Weights of a small GPT-style language model, trained from scratch on English Wikipedia: LayerNorm before each block.
Each number is 128 + 32 x the weight over its row's rms, rounded and kept within 0 to 255. Layers, rows and columns count from 0. The size above them is the row's rms in percent of the matrix's.

# layer 7 MLP up, 768x256, rms 0.192, rows 430-529, columns 224-255
size [102  97 105  92 110 106 107  98 104 100  85  96  95 111  90 104  93 113 107 104 106  90 102 109 105 101  86 110 112 107  84  65 100 107  95  95 107 106  99  98 105 102 108 100  98 102 105 107  78  96 104  99 103 111 100  99 101 101 107 101  93 106 109 106 107  90  95  98 105 102  96  99  69 101  98 101  93  82 100 103 105  93  87  97  95 100  95 101 105  97  96  93  95  92 105  99 104  93  96  96]
[[124 121 112 101 129 128 124  63  73 130 171  92 168 150 112 126  93 119  80  76  75 140 150 123  91 167 142 128 137 138 123  82]
 [134 120 130 151 204  91 138 107 140 132 132 141 116 114  98 109 139  59 134 167 131 119 160 119 139  96 117 104 124 171  88 171]
 [150 179 135 136 149 142  99 156 154 114 150 163 109 111 152 158 117 109 142 141 170 127 113 114  93 133 117 135 125 124 114 141]
 [145 112 154 114 110  70 149 100 158 118 150 100 137 130 157  94 124  85 152 137  63 124 145  95 166  76 157 102 148 117 119  97]
 [103  92 118 113 113 182 158 112 131 107 147 116 165 141 141  80 134 141 127 115 118 114 169 148  87  68 124 126 102 148  95 145]
 [163 111 116  82 121 119 153 158  66 113 142 171 193  73 101 176 158 144  99 148 113  94 114 151 152 165 128  60 104  65 179 113]
 [161 127 160 129  96 124 117 152 141 109 148 125 118  96 150 128 121  86  84 109 112  65 109 138 114 102 194 160 125  90 145 146]
 [ 94 139 128 152 116 117 149 109 112 167 102 111 131 139 110 148 166 151 142 176 147  95 135 113 171 107  80 122  84 156 121 204]
 [157  82 123 138 100 112  98 171 115  81 130 109 127  96 144 130 166 114 110 172 125 103  79  74 144 154  87 156 171  86 119 145]
 [147 161 115  72 178  79 153  82 128 139 154 147  93  99  83 159 140 116 104 123 110 142  90 168 109 129 158 119 174 161 191 152]
 [ 94 153 188 147 115  88 107 116 116 144  90 112 169 128  95 188  62 100 159 142 157 105 158 144 181  79 170 150  82 110  77  88]
 [ 91 168 121 122 104 102 131 134 139 124 169 160 118 174 154 129 133 106 161 166  86 114 134  75  85 107 160 120 126 176 105  95]
 [145  98 121 155 134  49 118  73  86  79 115 109 144  84 149 133 178 149 124 124 109  96 105 129 127  84 158 152 122 128 203  81]
 [123 156 126  55 123 140 143 117 148 137 117 177 101 128 148 157 165 178 145 113 195 137 140 121 159 166 129 157 133 161 107 139]
 [122 124 149 139 127 134  82 157 110 105 169  59  81 156 149  97 210 128 162  95 107 103  68  70 116 147 146 170 126 149 109 159]
 [132 188  73  68 120 125 130 135 119 125 102 155 194  92 173 167 105 131 166 104  83 130 181 128 108 112 134 127 174 143 136  22]
 [ 80 180 113 156 125 173 146 153 152 144 135 173 103 119 164 144 146 127 160 195 101 166 142 148 103 148 155  60 170 124 205 146]
 [130 135 137 116 202  86 157 151  82  93 120  74  93  99 163 132 153 108 117 168 133 149 154 110 151 131 119 144 135  94 148  41]
 [190 145 135 138 188  81  82  87 108  89 115 166 145 204 126 116 118 132 139 166 129 119  85 112 136 109 121 166 149 110 162 171]
 [111  82 150 155 133 122 163  96 123 141  83 154 108 132 153  63 178 106 106  89 149  91 114 142 114 148 149 154 224 117 117 130]
 [127 135 143 119 148 178 147 133  97 166  82 137  93 177 140 125  68 163 136 160  97 123 173 132 128 101  79 125 111  99 102 150]
 [133 131 111 125 109 130 156 115  81 122 113 121 169 130 113  81  98 188  93 135  93 173 218  53 146 122 112 182  66  98 167 147]
 [ 94 100 153 117 103 168  66 129  91 129 109 122 166 157 155 158 210 110 131 185 147  62 144 116  94 190 196 127 118 121 109 111]
 [ 59 141 153  92 129  94 167 144 148 183 187 160  98 151 153 110 182 148 138 129 146  84 179 163 140 138  82 163 120 101  87 191]
 [149 139 135  69 141 112 104 179 118  96 156  92 119 114 192  60 111 139  87 104 176  91 123  85 140 116 120 179  84 139  81 110]
 [ 63 145  86 147 142 175  96 121 146 166 120 143 152  98 176 181 144 177 130 149 138 128 100 120 125 195 141  77 208  83  66 160]
 [106 128 163 144 153 118  86 134 133 154 168 170 166 100 143  80 104 146 179  68  89  92 125 171 135 122 149 160 135  94 120  40]
 [131  63 201 122  69 183 123 117 141 140 103 139 172 141 128 133 180 183 137 136 190 143 149 125  92  93  96 115 109 137 166 104]
 [170 132 141 171 133  69 121 138 153 114 145 169  90 167 142 145 135 131  74 117 101 116 102  87  91  95 142 135 169 166 132 189]
 [116 127 134 116 132 126  97 200  69 150 110 116 138 113  94 135 151 104 116 117 108 169 139 137  65  92 158  67 146 130  94 181]
 [162  93  90 145 191  82 127  56 110 137 136 157  93  98 170 125 107  59 139  96 138 110 136 147 168 126 147  76 140 155 167 158]
 [ 96 148  92  93 103 132  90 110 104  72 160  93 127 111 127  93 204 156 118 149 109 106 147 146  96 177 109 137 156  81 115 135]
 [169  87 215  87 129 144 133 103  96 137  76 153 110 152 162 106 129  94 176 164 173 102 145 139 120  92 136 204  71 147 105 110]
 [123 136 165 125 128 112  88 172 123 151 134 152 107 129 151 144  89 139 139 115 187 181 147  91 115  96 125 123 118 178 108  67]
 [165 103 113 148  87 122 148 100  84 164 119 202 124 112  84 125 145 163 116 101 152 127 121 163 138 115 104 125  88 184 138 162]
 [ 98 124 108 126 116 144 137 132 157 116 154 111 124  98 123  72 107 106 104  74 123 181 105 137 113 143 169 123  71 161 158 149]
 [121  91  82 137 117 165 155  89 126  86 126 139 149 145 128 155 120 133 113 157 162  74 127 116 161 178  95 151 156 189 167 140]
 [122 139 134  88 114 109 141 155 138 123 107 159 137  83 117 104 193 115 117  91  98  83  90 168 159 160 163 143 106 122 147 146]
 [ 88 100 162  69  95 124 122  68 148  95  84 144 177 118 117 135 102 202  94 144 144  69 181 133 108 101 104  98  50 204 160 113]
 [154  90 158 190 151 130 147 129 106 150 120  99  93 184 130 119 153 142 140 136 123 163 156 122 103 140 123  77 116 114 215 137]
 [ 96 128 146 163 114 145 117 114 105 169 149 109 134 160 167  80 160 127  91 109 133  78 158 112  79 124  90 117 150 135 133  86]
 [103  97 111 144  75 118 142 131 124 132 147 199 149  96 184 172  75 162 162 130 127 133  59 114 111 100 151 148 119 112  95  87]
 [174 103 140 145 154 137 132 135 134 155  92 149  80 145 177 125 126 172 145 143 119 102  80 133 129 152 129 165 101 174 160 154]
 [114  79 126 115 136 133 174 105 151 169 106  87 115 121 144 164 159  91 140  98 132 119 139 157 126 133 156  82 143  86 148  65]
 [117  80 102  64 119  83 153 104 147 122 144 182 136 189 161 106  67  93  26 123 169 108 171 103 192 165 114 143 183 121 130 142]
 [101 104 145 150  30 139 196 178 121 199 168 174 137 184  77  71 159 157 166 100 135  94 120 127  51 150 156 146 177 136 111 133]
 [ 82 133 137 100 226 130  88 110  67 124 116 121 115 172 156 163 109 134 117 138 163 202 133 104 125 119  66 107 133 127 100 149]
 [131  95 137 116 117 127  85 108 106  96 138  95 155 159 178 147 112 159 120 154  84 146  85 100  77 136 148 158 108 124  99 168]
 [ 82 177  68 177 151 123 118 143 168 151  93 178  93 122 150 145 135 125  88 132 147 158  95 133  98 151 105  71 157  95 108 106]
 [121 122  92 117 170  34 163 123 115 116 104 122 105 139 160 154  93  89 120 110 170 113 114 175 100 151 190  98 165 104 104 109]
 [ 93 135 138 213 142 214 117 144 146 165 125 157 130  71 140 131 121 132 125  87 138 101  46 139 162 128  77 190 156 115  99 111]
 [ 81 117 178 128 137 137 121 142  51  86 148 151  67 171 111 102 115 164 199 108 152  64  93 108 157  56 116 191 161 133 101 148]
 [105 132 107 123 134 108 189  80 133  97 110  94 119 152  98 154 127 166 184  94 124 132 123 101 165 173  96 133 129 150 130 115]
 [137 147 114 120 202  92 144 124 122 171 140  86 163 106 164  83 141  73 203 144  82  76 114 127 165 144 128 131 128 122  76 124]
 [147 122  83 106  70 157 118 115 124 149 112 180  85  89 122 157 171 167 147 175 157  92 121 147  85 117  89  96 126 160 132 105]
 [145 102 148 193 121 147 162  33 122 138 111 188 159 107 117 146 104 103 113 129 162 123 137 158 170  72 153 136  46 162 152  75]
 [137  88 198 118 137 123 125 112  94  90 142  60  93 109 142  76  85 131 120 152 174 145 147 175 137 162 175 133 135 129 142 166]
 [107 134 134 110  71 106 197 159 116 188 138 138 159 142 172  51 140 121 121 101 255 121 157 115 129 151 116 165 166 151 121  83]
 [151 132  77 198  72 116 110 126 152 135 149 112 124 160 112 188 159 111 189 107 109 138 122 160 166 128 114 130 161 128  80 190]
 [183  90  75 195  54 141  85 128 151 155 151 148 158 148 112 171 154 100 140  99 100 178 112  78 116 125 108 129 136 105 175 139]
 [108 122 107 165 228  84 134 194 150 167 127 143  76 137 131  84 105 133 126 183 170 130 199  75 158 107 164 146 167 102 138 116]
 [150 164 104 163 153 160 106 170 137 155  90 145 143 105 152 170 151  86 170  98 148 123 157 138 173  92 102 185  64 136  72 129]
 [124 131  78 120 134 112 146 146 143 141 122 150 141  63 118 192 201 177 152 100 125 129 105 126 149 156  89 108 120 132  79  94]
 [ 74 107 132 108 133  97 148  81  80 127 135 131  97 124 127 116 149  99 123 177  51 182 124 169 168 103 137 123  95  86 102 174]
 [116 128 111 176  81 148 170 106 151 119 127 110 142 108 117 174 117 126 148 122 145 142 148 142 151 158 156 148 189 145 145  44]
 [121 115  84 125 138  97 145 117 134  87  84 125 126 121 143 156 116 141  87 147 109 166 224 126 157 151 131 123 142 156 147 100]
 [151  99  75  50 100 105 144  95  90 103 156 179 191  61 156 161  92 141  89 104 147  96 134 150  72 113 148 116 113 155 126 110]
 [166  86 111 192 130 165 145 115  78  81 168 181 125 131 139  94 160 153 158 157 164  54 114 172 187 121  99 149  76 154 131 200]
 [156 133 152 160 127 104 140 162  95  83 167  72 145 162 127  97 138 154 124 153 177 120 156 154 135  96 122 127  84 125  73 176]
 [ 84 139 141  78 143 133 123 172 122  72 154 144 167  68  82 141 107 170 139 111 117 140  76 100 126 105 198  80 140 102 176 130]
 [125 100  76  68 148 117 177 136 146 145 171  56 112 105 161 138 126 125 114  98  88 179 152 101  95 126 163 106  93  95 160 119]
 [141 109 174 117 113 121  82 111 134 101 162  82 136 134  93  92 104 179 156  99 153 156  57 142  99 107 138 166 120 176 150 163]
 [117  90  93 152  98  79 109 126  89 122 134 226 129 138 123 112 181 130 180 149  79  69 163 140 151 144 135  98 160 127 212 167]
 [ 95 117 104 175 148  83 125  96 104 105 105 115 140 134 115 108  97 210 122 136 180 138 138 138  79 145  91  98 135 212 128 121]
 [110 148 171 130 120 189 137 108 116 173 131 119 159 107 155 190 134 193  71 117 153 109 181  55 147 111 205 150 152  71 142  78]
 [161 140  95  83 173  88 150 142 169 150  98  80 105 113  74  66 103 142 161 110 132  81 168 131 134 137 140 197 159 171 115 159]
 [151 138  54  87 100  62 121 170 151 153 128 134 102 125 117 153 200 145 143 164 129 154 101 210  73 127 182 118 115 110  82 138]
 [155  99 134 153 139  93 157 119 116  83  83 104 134 148  97 115 127 103  96 141 137 131  87 119 142 123 108  81 134  72 138 109]
 [ 92  91  77  83 124 154  89 105 135 138  69  83  99  95 116 159 192  72 131  67 143 134  83 137 146 137 161 109 171  45 111  92]
 [149 123 198  99 141 111 131 157 101 132 140 162 185 129 108 114 158  66 127 155 155 136 134 106 142 129 176  86  68 117 154 109]
 [115  84 156  80 121 170 182 175 112 103 116 118 146 170 129  94 139 130 162 153 180  82 132 186 177  79 152 117 173 137 132  81]
 [ 88  92 147 119 171 148 134  84  92 102 161 145 158 169 158 111 126 174 194  97 158  79 128 178 142 170 116 128 103  61 109 164]
 [144 112 106 139 132 141  61 120 159 106 128 141 135 126 105 128 162  76 165 148  94  85 142  75 112 107 168 132 171 157 134 132]
 [116 125 152 104 123 103 130 135 199 111 120  58 107 124 144 111  97 120 119  99 129  50 158 145  87 113 134 145 113 165 167  78]
 [ 64 151 171 133 146 107 159 133 117 172 132 163  64  88 216  77 218 187 146 135 164 103  90 160 153  97 171 137  99  79 157 123]
 [147 114 122 167 120  77 139  52  79 129 170 103 144 102 122 129 160  92 138 172  98 116 204 133 116 163 154 134 136 189 143 158]
 [ 83 113 154 125 151 157 179 141  28 148 132 164  90 156 134 170  99 126 165 100 166 138 116 181 133 145 195 155 100 121 149 122]
 [133 132 130  88 188 108 123 138 130 136 115 169 188 142 128 107 146  97 172 168 116 194 137 139 158 110  70 168 166  89  81 189]
 [163 135 141 145 191 153 128 104 167 121 154 154 105  83  86  85 124 118 159  62 184 163  70 106 208 121 125 117 103 153 169  78]
 [ 98 166 173 118  68 147 140 174 177  85 183 112 128 157 143  98 147  89 132 123 130  86 139  73 145  96 113 113 136 132 168 109]
 [103 173  55 105 110  92  72 100 165 133 123 115 131 168  91 128 112  96  89 111 148  78 146 138  81 107 104 154 153 180 110 111]
 [ 81 155 141 123 118 157 111 118 144  88 168 133 153 124 117  97 145 121 161 152 156 106 111  52 151  68 104 200 126 168 162  73]
 [131 147 130 139 171 140 155 132 120 129  92  92 175 129 149 116  82 146 178 175 119 128 113  92 217 149 131 189 130 131  53  85]
 [118 156 106  96 104  81 152 125 158 108 164 129 167  70 162 149 146 217  83 190 126  80 166 162 134 136 137 159 120 183 160 148]
 [102 173  94 120  71  89 111  83 107  96 131 183 158 146  93 106 147  87 154 158 134 109 138 106 148 174 100 168  85 138 137 119]
 [163 133 120 132 196 106 101  92 136 123  60 128 138 123 152 177 113 132  78 122 117 126 145 114 115 161 129 153 152 137 130 154]
 [167 145 110 160 111 156 159 114 133 128 185 133 114 148 134 132 132 144 128 114 145 174 153 130  37 194  78  67 165 198 146  96]
 [158  99 188 109 147  92 147  62 108 119 138 171 140 112 121 105 134 131  91 179  95 180 156  69  59 119 126 104 101 125 120 125]
 [152 160 148 130 123  86 133 163 205 108 101 148 167 170  76 135 134 129 155 169 122 155 154  47 158 189 105 123 202 129 122 153]
 [152  79  96  62 196 124 161 122 164 154 165 154 183 148  89 198  91 123 101 106 126 113 190 139 143 133 154 137 152 114 125 170]]
# layer 7 MLP down (transposed), 768x256, rms 0.196, rows 430-529, columns 224-255
size [ 96  97 102  90 110 104 113 110 108 110  85 100  98 108  97 107  94 118 107  98 103  96  98 104 105 110 100 113 101 106  86  51 100  99  95 108 102 111 103  96 110 101 106 106 108 102  88 106  85  99 112  97 106 104 105  95  93 100 105  98  95  98 102  98 101  91 114 101  98  98  88 100  69 103 109 104  95  95 103  84  96  99  80  96 104  94  95  94 109 107 105  91  91  92 100 107  98 103  98  91]
[[142 116 152 114 129  84 114 136 143 106  62 129 139  97 135 108 100 161  99 112  62 124 144 115  98 185 149 126 113 112 146 153]
 [ 83 103 187 107  82 166 123 100 175 138 117 124 114 111 113 165  94 124 107 103 143 161  97 144 117 134 173 167  85 144 151 126]
 [166 124  95 109 105 115 193  94  98 126 117 109 113 172  99 130  71 123 157 161 112 123 183  33 125 118 155 165 134 118 129 121]
 [ 94 107  82 147 138 115 170 144  90 176  99 176  95 107 148 133 109 134 132 122 110 101 136 137 127 169 125 129 102 109 120 133]
 [123 127 134 175  90 142 122 113 146  78  99  70 118 173 172 175 142 146 118 182  87 187 117 102 108 162  81 138 148 152  82 138]
 [ 98 138 193 163 107 112  58  94 102 128 143  97 117 105 110 201 145 162 102 145 180  97 126 133 167 112 107  94 105 143  82 141]
 [193 141 154 130 125 116  80  82 167 187  81 131 128 132 131 166 126 124 157  89 206 134 113 120 100 116 139 109 166 105 104 148]
 [175 163 123 118 148 130 123 215 140 145 123 122 159  93 164 101 142 109 126 119 112 131 113 132 133 150 172 131  71 110 132 127]
 [110 146  98 121 196 100 166 135 130 129 137 157  92 188  95 146 126 156 135 150 123  96 218  80  71  84 133 103 136 165 153  55]
 [ 98 146 149 192 167 118 105 132  95 137 124  89  89 159 147 148 159  96  40 120 128 154 128 151 111 126 155 159 137 162 111  95]
 [159  93  92 130  78 204 111 137 119 128 161 113 116  85 179 118 163 159 166  60 139 120  84 156  93 132 108 128 160 120 159 153]
 [146 114  72 104 118 142  74 135 149 130 117  93  90 149 137 119 147  97 144 113 129 110 143 105 195 143 148 149 187 101 134  80]
 [156 143 136 134 180 185 123 134 138 164 147 208 102 155  89 157  80  78 149 164 151 101 162 125 188  88 131 130 217 143  56 152]
 [ 98 128 176  95 179 181 136  99 119  91 151 113 147  72 141 191 139  89 138  98  99 236  84 212 167 174 179 174  87 151 129 104]
 [121 160 170 168  97 115 182 163 150 148 183 134 120  42 105 154 111 144  87 163 106  90 184 112 132 179 115 131 170 171  91 113]
 [137 120 129 153 130 112 127 128 114 151 158 159 136 111 140 154 120 141  98  97 128 103 135 166  78 127 161 133 146  45  89 157]
 [164 120 111 134 187 131  96 129 185 155 106 108 151 148  80 182  56 140 154 102 103  73 138 114 139 103 145 131 108  78 124 187]
 [142 123 120 122 157 130 130 122  86 146 137 130 184 135  97 110 106  88 174 155 128 139 116 131 154  80 215 141  84  89 156  94]
 [161 115  71 157 114 160 101 110 173 171 155 132 154 115 112 104 166  93 113 157  86 158  81 142 117 130 126 119 113 117  99 177]
 [193  98 125 133 163 110 135 107 134  56 140 117 114 126 135  49  39 131 114 159 146 159 158 173  92 141  89  97 162 124  96 129]
 [145 107 158 149 128 134  89  85 137 122 181 124 154 135 150 109 130 145 134 111 108 115 107 159 142 155 117 116 127 134  98 158]
 [155 127 132 136 111 115 128 141 190 148 120  98 132 120 182 173 158 114 163  93 111  79 121 165 139 129 124 148 158 110 158 109]
 [109 181 159 110 187 105 157 114 134 157 208 108 138  97 145  96 116 137 168  83 121 144 147 101 139 166 145 140 165 104 124 133]
 [153 154  71 125 142 120 172 112 105 148 112 172 162 110 208 149 113 135 108  87  97 166 137 126  99 127 104 161 117 130 154 135]
 [122  66 120 143 171 138 170 107 215 110  51 169 107 143  82 128 105 141  88 126 123 122 114  95 107 140 136 126  77  88 124  69]
 [ 94 106 113 201 114 110  86  78  86 121 183 148 180 165  92 167 133 127 161  62 154  75 120 151 114 175 101  85 164  91 118 148]
 [150 109 157 123 120 134 109  93 150 154  84 100  89 149 158 118 150 133  85 150  65 148 190 140 111 137 133 160 103 117 162 160]
 [214 140 157 143 160 135 154 134 156 136 139 172 131 119 101 157 155  96  97 153 123 171 138  71 144 158  78 114 136 128 137 123]
 [ 29 136 206 128  74 139 140 141  53 117 108  91 187 157 157 157  83  98 174 133 135 154 117 173 157  76 135 189  85 146 148 184]
 [131  84 147  99 121 116 136  50 114  88 173  89  83 185 147 148 136 163 115 143 145  95 126 158 123  98 137 149 145 183  78  86]
 [119 141 169 110 170 136 147 168  81 162 117 145 108 171  96 122  92 140 102 140 173 125  69 165  97 103 160 174 147  86 173 136]
 [125  91 167 141 159  85 136 144 167 152 113 161 135 136 131 136  41 157 106 129 141  93 144 133 148 111 123 106 119 133 149 111]
 [173 130  78 108 167 157  54 147 108 123 109 132 116 149 106 206  53 146 117  72 110  69 143 156 162 104 150  83  93  53 127 142]
 [ 99  80 154 135 122  92  95 128 139 138 115 153 105 131 137  70 124 122  94 178  92 112 155 114 124 127 156 117 108  86 162 137]
 [ 59 152  83  96 152 103 110 128 133 101 108 113 113 147 195 124 147  66 132 217  68 126 171 104 146 139 152 158 122  59 111 129]
 [181 207 150 197 140 107 129 101  64 153 162 124  84  93  76 149 119 171 111 131  88 109 145 139 101 142 142  60 131 145 125 125]
 [ 71 125 214 137 150 136 132 173 123 107  99 133 118  59 165  97  69 172  71 143 160 112 147 112 120 110 142 125 163 104 145  90]
 [ 70  60 180 159 149 113 160 114 152  63 121 135 147 130 120 183 139 150  99 177 114 139 160 100 124 154 102 147 108 147 150 148]
 [ 58 178 116 186  96 114 124  94 179 125 154 125  99 126 142 111 138 105 105 114 122 167  92 141 168 177 165 184 175 117  97 130]
 [157 108 153 158 141 122 113 129 112 157 116 113 110 162  82 196  51  94 149  96 122 128 126 142  87 135 124 137 162  74 119 118]
 [100 110 107 125 141 160 186 157 129 110  90 142 141  79 133 166 144 127 148 187 129 153  71 108 124 137 128 174  93  47 121 154]
 [119 158  99 137 153  66 139 153 191 100  72  90  99 172 119 162 124 151 134 158 135 118  84 125 142 157 140 119 103 163 183 122]
 [110 143 210 109 108  61 113 151 122 130 141 118 135 173 103 128 141 107 128 157 113 153 137  82  75 106 147 170 150  52  62 120]
 [156 139 168 117 148  73 121 111 139  56 137 138 139 124  97 117 150 124  99 107 152 167 138 131 111 164  69 173  97 153 115 152]
 [ 97 169 106 109 121  71 152 162  99 143 135  92 136 143  94  35  91 154 103 118 111 189  78  97 165  92 139 110 128 124 126  81]
 [194 126 143 108 139 151  88  74 110 115 142 132 138  84 118 105 110  73 113  94 108 140 111 113 183 103 138 147  28 119 168 100]
 [133 126 178 176  99 135 113 124 121 164 126 129 136 119 109 122 139  88 159 114 169  79 136 100 110 113 200 125 161  69 152 112]
 [107  82 165 146 117 147 138 141 121 155 137 137 130 123 108 143 131 142 110 147 188 134  97 145 175 210 108  82 144 127  86 130]
 [160 129 107  21  47 106 162 108  92  91 127 109 133 176  83 130 118 123 123 163 106 145 139 127 141 122 146 159  93 119 119 141]
 [180 160  82 119 141 139 133 160 105 136 178 112  94  97 174 104 174 114  87 122 121 156 164  80  62 190 134 188 144 104 131  97]
 [119 152 179 119 115 103 145  91 133  76 171 116 135 217 123 209 163 158 172 137 121  74  84  89 132 101 127 131 165 149 129 161]
 [163 117 105 204 174 139  88 173 114 110 138 105  83 104 135 107 191  99 113 110 110 214 168 146 123 158 100 157 110 123 120 141]
 [155 158 127 137 133 115 105 142 142 109 108 105 136 149 106 111 126  94 143 154 131 110 148 125 125 128 148 182 135 128 160 154]
 [187 140 102 154 116 140 139  87 144  59 164 110 115 101  96 136 101 166  14  98 115 154 134 117 112 167 125 116 144 155 131 113]
 [133  92 129  87 129 107 121 144 106 105 147 159 139  95 140 120 100 111 130 148 133 131  80  70 138 151 119 128 121 129 148 157]
 [145 195 115 127 106 149 110 157 198 111 133 103 156 127 106 118 130 166 152 118  61 103 134 150 133 149  97  97 181 160 155 158]
 [102 130 140  79 202 193 113  91 122 127 118 211  99 161 123 129 204 118  95 147 131 111  96 168 130 133 133 167 161 186 125 125]
 [100 128 103 134 163 145  98 202 146 135 133 152 123 105 120 113 163 162 136 109  96 141 103  58 122 187  81  90 173 124 101 183]
 [132  98 156 125 184 169 136 165 154 114 142 190 139 144 138 116 109 149 113 190 146 148  99  75 126  98 160 157  96 128 142 100]
 [ 71 168 202 102 160 161 155 103 156 144 105 159  67  98  97 143 130 167 222 170 132 103 115 216 138 117 195 161 145 140 103 116]
 [102 128 172  97 147 185 126 111 132 148 109 130  46  94 178 184  77 112 144 100 142 108 163 199 123 131  72 118 158 122 158  81]
 [102  99 133 124 107  79  73 143 122 138 209 150  96 141  58  81 109 126 132 118 158 112 117 168 118 145 116 135 106  99 174 174]
 [116 126 198 191 124 162 114 126 166 147  84  82 144 101 141 112 111 125 158 126 128 139 147 164 112 133 146 136  92  97 128 133]
 [157 163 144 155 167 137 157 117 162  90 138 128 128 123 171 200 148 155 152 141 122 131 156 143 113 116  95 192 136 122 114 223]
 [139 121 163 101 134 158  81 184 155 131 132 181 102 122 169 154 113 195 116 175 120 129 106 164  76 107  99 156  63 126 125 179]
 [144 138  93 109 144 119 116  99 109 109 125 175 110 123 143 137 142  84 158  94 126  81  83 135 129 129 125 148 135 129 153 219]
 [158 161 120 135 145 145 194 122 150 129 156 137 119 141 201  87  91 149 132 114  77 142 162  86 112 125 102 135 112 201 169  84]
 [ 70 106 114 169 114 137  84 133  71 162 149  89 156 113 118 142 167 115 131  72 194 142 145 122  88 119 161  79 176 174 128  50]
 [120 133  95 125 108 190 148 165 125 142 120 131  94 145  99 101 137  76 157 112  98 112 130 122  74  66 164  91 143 100 137  73]
 [112 112 122 112 146 129 100 143  96 109 130 126  98  92 151 155 107 113 158 114 108  96 133 159  73 172  82 169  82  64 133 154]
 [141 160 127 150 172 147  41  90 133 109 118 189 124 162 181 101 126  68 118 171 116 122  85 166 117 172 104 125 181  67 132 196]
 [103 131 134 118 112 138  52 107  78 116  78 154 156 125  86 207 150 134 125 135 202 143 104  95  96 138 139 130 167  75  46 126]
 [138 130 158 116  73  79 170 173 140 150  79  65 104  67 115 138 156 142 111 111  89 152 123 171 104 107 120 108 122 157  93 145]
 [128 150 103 142  97 121 161 114 116  85 115 159 120 159 131 170 128  89 173 159  88 125  58 132 133 129 154 143 102 182 145 149]
 [134 110 165 108 177 128 100 180 127 123 169 126  92 124 116 147  79 124 101 124 156 112 162 120 153  84  91 114 104 164 146 189]
 [130 141 140 146 138  70 134  91 119 138 113  92 137 113 136  71 114  91 102 159  95 176 140  99 110 125  82 167 110 157 168 195]
 [ 61 143 158  99 113  82  96 147 129  96  78 134 105 116  98 133 103  87 141 173 154 123 161 103 144  85 119 143 158 110 159 162]
 [113  91 167 175 103 144 152  95  72 149 165 141 145 114 129  48 123 162 137 112 186 149 114 123 137 152 128 149  87 169 167 137]
 [138  71 110 182 112  86 155 114 144 164  70 119 156 128 148 134  96  91 146 106  95 159 136 134 140  73 181 140 117 156 106 142]
 [152 103 126 137 117 127 145 171 158  77 144  97 137  95 121 115  88 173 123  93 104  99 106 116 122 134 104  73 146 147 132 159]
 [110  84  95 104  84 132 110 122 131 139 186 108 108 113 112 156 118 126 127  97 104 188 148  90 142 141 136  87 132 132 109 180]
 [109 106  69 137 116 148 149 149 166 118 112 160 123 136 162 142 132  68  73 152 123 116 172 133  71 113 129 149  97 103 124 142]
 [130 140 153 137 137 131 180 100 108 154  95 155 145 165 142 134  81 134  83 160 113 133 144 147 124 121  54 149  83 126 152 139]
 [ 96 156 143 104  94  64 153  77 106 130  82 187  70 109  96 156 160 102 106 184 150 106 145  72 147 116 106 154 115 114  90  98]
 [167 142 108 124 151 120 143 104 110 108 117 154 158 181  91  95 108 131  99 123  55 200 168 145 160 104 118 104 166  88  99 158]
 [125  99 107  67 127 133 133 200 104  90 154 159  77 164  70 117 102 100  97 127 163 147 129 247 110 124 125 108  71 104 100 132]
 [154 137 117 137 157 121 159 127 167  83 167 109  58  88 146 119 146 140 103 126  61 171 162 129 105 109 116 105 208 153 121 132]
 [117 154 106 160  90  89 159 119  90 194 163 100 118  85 122 100  96 179 117  82 127 123 168  95 201  79 145 114 121 147 170 101]
 [ 72 127  83 176 170 130 114 131  90 141 104  85 167  98 140 118 112 116 145 107  91 188 148 178 128 122 112 193 169 162 123 196]
 [156 165 125  78 107 123 112 120 113 101 149  64  84 124 106 168 181 153 112 104 125  84 183 158  63 162 112  63 126  87 116 164]
 [177 118 130 123 122 108  77 113  99  28 116 172  89  91  62 108 150 159 125 165 159 165 184 126 119 128 103 124 111 111 142 175]
 [106 107 112 110 132  66 116  98 111 215 116  74 109 135 162 158 143 141 128 155  95 138 121  64 103 144 108  84 202 133 151 112]
 [ 69 150 132 125 132 158 125 109 147 167 114 154  84 113  94  68 134 113 145 161 120 113 110  84 104 114  88 107 103 128 127 132]
 [ 94 169 143 157 101 218 126 139 123 128  78 117 120 133 123 147 150 163 192  90 102 199  86 106  64 156 136 100 102  39 175 160]
 [127 109 104  83  78 169 103 169 143  93 184 142 116 134 128  86 148 185  77  93 161 131 123  89 107 106 117  79 155 141 147  92]
 [127 101  51 105 166 155 155  82  62 126  90 145 155 166 116 162 108 121 104 100 102 119 148  51  87 179  96 108 158  42 169  94]
 [109 166 137 142  91  87 104 187 176  98  82 132 172 105 101 165  71 155 122 157 101 187 113 132 148 128 189  84 106 152 146 111]
 [ 78 105 133 110 146 117 166 112 146  88 159 106 138  94  61 100 132 145 128 143 118 124 134 161 101 156 182 124 140 140 148 185]
 [117  95 130 149 121 132 193  41 159  84 138 122 113 170 112  98 126 125 151  76  79 200 134 139 129 112 149 111 146 188 155 161]
 [160 167  79 158 113 136 107 135 176 105 114  76 103 120 178  66 165 144 140 135  95 118 164 156 139 112 140 114  93 141 141  97]]